config = dict(
    num_key_value_heads=4,
    norm_place='pre',
    rope_theta=1020.0,
    qk_norm=True,
    final_lr_fraction=0.1,
    max_seq_len=256,
)
Each number is 128 + 24 x the weight over the matrix's rms, rounded and kept within 0 to 255. Layers, rows and columns count from 0. Numbers have three digits each.

# up: layer 3 MLP up, 1536x384, rms 0.149, rows 1129-1188, columns 240-287
# down: layer 3 MLP down (transposed), 1536x384, rms 0.0551, rows 1129-1188, columns 240-287
up1129:124149111122129152137119121145142134113103122138175105133152126122121182126118156128136086089133157114118132116155140125116126111127135139202134
down1129:157110174113139114095097131101126144133124140184142107152152100107163101126138178136124114153133107124119143137089156157118113138127128159113112
up1130:120118149114106156074111163112119112155102137125134124115155113168117125106144113117113128127131120134129163081148137135155127161096124112102146
down1130:112124126163144087138124156130103117129152109120110123181131160103141183137117142132177111126077144102140159123081170118111077125166092115124117
up1131:100082110121130127160122173097108121166077097118158116149119159117112131132161121154120128124124167135158150116139108127131135107115142137122101
down1131:163122142156128148117137143164106105118128123121119111113093128146112091099115094141156128154127145108121083110120127138138161123150142096111145
up1132:146144144142113113101142138090118121111151151121148138104122065100159109157135104113185171122132109075127133150122170117103107108124108173129125
down1132:148107161141147069097183144124126099109108135170123091107080123167100089160104126103163149159110129152114126124153123117108167124095126126168164
up1133:125181083114160124106098119128126142138138123105102145115127119148105126119125154095115144143076101073140147184113164149106136155100081131101095
down1133:105175139095139143104149143130132141158151147112100108082145130164138094167100174161154113156133112170142136121112165106075158113101117104116156
up1134:137123110168158108140155152136086093120104130147144111126137102129148140135137083151089147113137097135121117134141170134063148124130150155142124
down1134:147152138141161127135129113125109108122078152121104166129117128121136135171136128103101099095115164146111111158104096129107129097132176194132104
up1135:157139095152125171094125124164089169136067109086096107142102092109122145165148134126101150108117096157119135126152115089131119215150181162173141
down1135:130140145100146130119137133116140124128136142105087097159142120156088158085172099120074101147140131143141129140124128121085093156119112127141136
up1136:092131099132164115085164103145117158104113089128161118146112105161132116186112122146145133112156090100119142118135105126110106151139117091146105
down1136:111105087125134125116115145117131133095135105132125149152148082089127111151168089159139177111145136130083154095113155091122103152114121139137163
up1137:126125176125094098141114096143132135121121148119121134120103112091093125117149120130115135135088133197169173096106136114152135107096118168125139
down1137:126145131103151088167117121128129103101129099137110118133118118097137125133141125102118131122110169115130116136170122118139128107129123065127145
up1138:100108093150101155147100099129118136116154105139100116189141138114136145126126131163067146090149100114115134086114144123104094132136134112102110
down1138:117135163114120158090129139138132094128093109117115106123142129118132144112110145128125148122146107138124133157140166125123154151152152149104103
up1139:126183048082092083122128100120127146089152204104112154125116138136142104126155147116118123125158126177136139139078188113145136110134139124110124
down1139:101155140134122162150113157132120136122104134137149126127112102135123138158153127150137124121185183133144139093136096133115148110190089155153135
up1140:113139138163121102112139123135175119107082167134114149125136130109135136132101107135102144130107120105098132114080092099144132122121137160125178
down1140:099147091128124098140132094115149142132102137167154115153136117137128131085078112137119149130109104134098151132127156120088162141166118123159123
up1141:133064114130125125114100180183110148141114114106175105096113042117103131167118131121117143126128144174104131107120179107144102180130090152130113
down1141:114145129155127131084104110129101128116128087081153126137129171133122144154139179112145155127128162162157187132121156114130114132111077136130121
up1142:083084150135156129131103124161104118115135105132136088100127173140188116085171097100121089140094149125102129110099173121134140117159080148156180
down1142:126133105129100143098138126132137137128085083093128124139092118147170150151105123117151126126122143114105108154102101184124165098151117112127155
up1143:140122177090121096132157124120112149153141185153135099116136107126116123127137122173103161122175089128144117107093171130095122162146111186074128
down1143:146089149135189112132143132085121117148134116131129134117129150111128125139129108130148126162087111120121133107138163113125139142116152115128118
up1144:157124105105112123129123154119182105104149116156147137127086135119126097130138055103110145134128133108133117140119159135141135097101139155117104
down1144:107132130134155069093120136166173142128129117121110138149119122117117051146107101135125116151126102111171132088130128122139098118134136144166124
up1145:120166123149118127117157160131157185184081137161170137130172156109120151123112140151120119095126084118083138130124148120107097093152111146103139
down1145:081139089139152110169084115135086125114116093132112135127140124134105117160117125130129142140098137123118086084111133146108147088112148127172142
up1146:092125130135134156098116181139137119116120151121116158126136133134154127106183106151157096068152167125103111128147118148120140146150175119118137
down1146:106152077142176098156131143093139115122118085119145124136147173144112131154173127141098089088103143179150158073109130101167119131145146170106119
up1147:102123167096135129152148123140143081136176095154103123105141109133087133120131126124184081157146108116126120118077127185081082118092140142138093
down1147:102120136156181120118122090117141110117161132157127108123155142145129139148120104129117112159174123109125168141128112113145076147095105146104128
up1148:145102105142135161102160168135121121066126128133157149117131123133135110135079104143194132116112170146135150138170111122108111093120175127117146
down1148:096117165101129140142125147073165061164162144157135113149139101126068137147200108137109132124130134139097147101137138117100116092160133124129126
up1149:153099115120093148109114079161050141117141102107155098143149094109106115059075099101140121138119126092126153111132162092162113128121131111144140
down1149:158165125163091159088106153131115125105124112158121122069149117115154102108111106135168131126106138102135102115150092142077128124079144127135112
up1150:106094120128114101145117150090111200131114096105117129105106132175154142107135148162163130124144145135164178127160111114130099115130060096130129
down1150:141187095133125125130128123110133135071121106166106132100097107130123143115153097092141134122138138105168130130134116136155141102103110144059168
up1151:139123156137136118119078115146155129146103111143138146104120113242135209134139075103108157103162118158143133133136095107159120114121118110135086
down1151:126132120088108145136146177124113122102153133117190150098103098175129126115108153131208127153112121119144103124125172096139154128122144084151084
up1152:116106111099144163145158127122135150142105099128109113134105122104139134113158156183119150107185171156130111118080140156164110115141056139113126
down1152:126116140138139131110098105115097128143085090147088100138163133132136156111204113088109140172163073125061144126127122137149129142128159159133159
up1153:031120092115143118136157093183150121080139088096107115125111159138093123131083122112114092131141142177153118071168109100144112129128125128156151
down1153:153112141103099182072129158115121143153149125109120124118114137139075160136113138120149084123105162125096145152096111136139143116085110132132125
up1154:078124126202130118076122101116110139128152121140102149133146124095117118162152123144148120104136058105149125133175132137157137122154102128162118
down1154:062133110135140105108133119095145106103165117142083105120108154134155108167121108138128110154132121102117138127116147147112121106118130143130099
up1155:129126142125103123165150153175135155131145164111118082155120167087120175126137098111120103096129165106143125138123111145171143125152145146138136
down1155:174106137091119168076126151149132107138123127106120115124125145128131118147159093182101139095152110099108117107103163120109171154155122187135107
up1156:130118169128094142135115141128115125125123121114104122136154050106123099135141103103131112107128125122138130118170156143122126126088099127146117
down1156:105142110172128122111132126150076107162099157140141134149071161133135108149124108092174157124114129116108105155116165129113121108145109127112093
up1157:095151162097142155129141122108117099135109106130163104130118131139146119153187142152150132050152103105127126142101129152117133129127135182111134
down1157:139124150118132118195139118144124107114155142131128155132083121112152095123127109178141157112143134155092147149104154137138144134121107099153185
up1158:102166115122101073150135183095098125154074086154139109130112066203130126101115143151168157144106142129092128180124189124146151106156181139142104
down1158:157170171096119123158110176154108101093181122111109157115145131122113155184124145120072110128186119100128198135128178124146108127191122109182115
up1159:145124134149120095140123103086141127144103105140130151127169149147099213147150111111134161117121138102141109134125093124115131106166141124150102
down1159:126155119097121080180115114128133118087133118167126146139132174125161146091130130145104145150108098075118131152148160135106131118109117145107138
up1160:145133110131179120156077115124139100061131135129133107100077066167173153129135146147141159141126096102126095109092178127154185177142112111109090
down1160:127081145138118129128115169112150138149145135118131089120153139113101144122145147115163152139099158107178101140151100132108181112135130157156139
up1161:106140116121116193141101133120159135109094143098106131125151124141135127148186141113136102128119100121138126156126106101116162113112081126146116
down1161:115144088146123126111131130124107135127146138127104098107159135124142103111135148130106154157150116134134094117076151134119181126097108178155114
up1162:119140115144128081115138117143130117142150110159094128175105129104119081084062099116109175075134161182131120093168128150144113134166138162143124
down1162:119092128104128115118149117108195097128174109114115120147138148131133128182146166147085146144114148158155070129140162101138104095142110112129159
up1163:143122157151113139122159107145147143126122131132110122100038111136151116112145137177078153075092098123198139120155105124112102126146130119096136
down1163:108127097128138127115103130144139136102133146156104146107104143132124131120141136138115172149095133093108150167107106124085153168119142124147132
up1164:134088120103154119124126156099146134160115135126116103129089097096074158152117146117143125117132156126106138091168150133145131118119152125122154
down1164:141120119112130144104160167132118118144104104170161153129158143140136051148155135127118111137109147146121129102140112113131110170143105164112112
up1165:124118112123129150098117137119139124142133112150111106118098108132158127105128113169152134074163119130187148135116123131145151135150073130115151
down1165:153132110166111150093104102081113131172152153154125134131162130167120109129092102124093101167097118145146173136139143105132149164118135140127129
up1166:118094140134119103124139110131140088146134108139143132128106106136123123114118121131124085098138104106111115137133113170132137152090137142132094
down1166:177135143078166057121130108143111130156110135119094118134103117114096148119107146132112154101128128169107133120094110114150102110141173138130138
up1167:171141107165175118150102129088093159104113132118141129127171142131111122098147132107144132137118115111102091095134186119119105154124140118105178
down1167:162074081123176117139131139093145170167118118192099116105076121122133162118152140118182117165135144149144123141166116122085164158150149147110134
up1168:158126083129113179147114141160153126120112161135159117123156136181164126153140116076146112107106174123144129173086128136111161152117133113125121
down1168:146117156145097121082117168068097112120139157102117166126106156110117146137106172154120108159123194151103151120137150136078147084143138102157114
up1169:124116141112158094117125118147143130122115116131108086115137131173208181141143089105187145130113144091145166133164145114110141136147155076136121
down1169:133098104093109147132097116154121127111130138152113094106122107141120078167110115113059130125131121137113129102168127104164138141106130179116143
up1170:141115144116147081145126127078125134141163118136169139116148132099160153085162126154096130092180155127142132112096100111110132100133150129124118
down1170:116129128109121146140176127147104105126102143116142102101130139104105132113163114118144127110159130107141130153081126154116147139135126099165131
up1171:125137140111119093125133092143163186133134152109127123131149136128126091140152122147109082109079162139154128105095125162129119118132122115088113
down1171:153098154105197146090136123098057130157162163132118149167125124131101118162159150180155107182136141129165100055188105139112160116103113109175089
up1172:098112120142126114137124145090101101152122146134143142096095095153155100116115119182145117149151157128144153128111128113107160132106053118154169
down1172:133109159115140087172136155115154124136124089133146141159111109120113188153074094146109121179143134112140068118134147110127084115147113131140123
up1173:155098126120152144144140147136087157121100116142101135121162126171131117104128095120099169148128137128139097114129151088106131132126097094116142
down1173:174129125036185128142186101119098133128156083144136121139157097114101112155139126101118125108146091131181145114141149127163154130138048122125110
up1174:156148119095061109115097081103147121103120131127156124130112125111179135140112093181101116100136138132154138143144109111153104130084184143119147
down1174:110118106098137087130136142100103147177106157157114159114090129119129115116117135092086081105123114123144120154189140158057129114128128096119120
up1175:122141112169117092137092121145147145133110115120129087113120104110146113141119138120133121171105114143127152142078156115146143129122106117125118
down1175:147138118119122098131142081130148156105110120108125114165085130092120121136095134111090098128113126140144120104131108150118127087139153138157165
up1176:131077123156148134114103125109172146137050142130111089131140103132074105139106126157201145171141119164096201118146112101122072096112132163119122
down1176:128100134131115147168130151149135139082120161141117160108171167135135142155094147128177138151132190121086152181123125105181109101158065145100107
up1177:131146136153071122103137114134126119120120161134115110133149125122069152096137133152156103123158148154123139105140123145099096103143117133128145
down1177:144140130132168136130107147147153114140141112116147176114129104142129158111139134136138117136173115115128134112108146146129157145135129107120152
up1178:111165137134125133121135129144121163184169129114135118100163091128204082156142116095161118132122158112192178103015155159124084168104184092111157
down1178:133111159090112144165133137090119151172149135182166118110123123168145142101132161097098093147104123117124141126141144146146134143141148092132135
up1179:182175133083094099118134120121088126118133093118144115131124131162130129116179146150086113125139125139110123087104180104114123156127090097143138
down1179:178092125182132155144144156175113129159139146133112103153166131150125105151148159180139098136104068071155113088121096138117126159124158095139094
up1180:153076166122122113126143089117126105129141159125126136075084124128113116133194100157141098104122215084128088169087127121148146124134115114138142
down1180:121097099145159096114118105108075131134084151212167150080157139121117121109181117142131108125084139176139122109122122091117159137107107134098111
up1181:170113166125125155066086095112122125110131246157139086134114083160130098097146125127136150139141150087142155142143122174127121133107136160255099
down1181:138164118100111068118153142145145107119112149178116135122148142113125086132152127138118107141162188155101124139129164130113142064134137152082101
up1182:140160113151135080147111081115111087155142148176124097121164115156125170110101143108118163106104161143125127194147184168153097154108134136127187
down1182:097089149041099184095135155148136162140155130099132104156110120125140081137098132127103129121129063138149119120197139123102111110116077097120184
up1183:156123138119137100143161190115159114131126147142139146109175147191129103105188125150109092136088201106151136161128131151166128144097079113085116
down1183:101143148126109111133108131159163128112180112106162127175143127110108136136128105142103129127108097126166081162111104121164084096148112098119167
up1184:126149140100062133131067130095126108110103112148102135130154123132118116045129150151118131164138092174117132107123107208111141202148090106160157
down1184:067149083145141121088098116116152124130111146085112146152147139103165127100119125128161146094118172116129160151150151126148129133145110151111107
up1185:108155132134121134138131139168153113131100134135139110112154117154147121130150135118111137098175149174154109117123124146125147105128137041108134
down1185:136113140098096118159166163086121161146108100132148138146106130119153117127110164120117088137124100136072145108109137114167112145127120154124133
up1186:081102114204113151139127104155111128161103100143144135106133064149158120141126081130087087106119158089094126122164181115130135113130154144098116
down1186:106108113131144127113045126110141114157147113141107096150126142066164084088185106164107122141135173085114146121125095109132158082125143132105083
up1187:127115110103110098127030186169091129117129124126154150138136158101131135135145147106140142092133089142141100125164193133130093167053106120134121
down1187:115123138110105132081112171134115094108131112088135141130163145177128120097142113121157110087131146134133089147180122126151101067162148155099117
up1188:141123047120138163165110146141121138179156109099163114096058123126126107105110116130116130154124139081140106159123167164139069114124131108112148
down1188:114159093131102147127121177088115119141099152097123147133130124128132166129107128171111111114141178159142109187130113120112128086160129148151168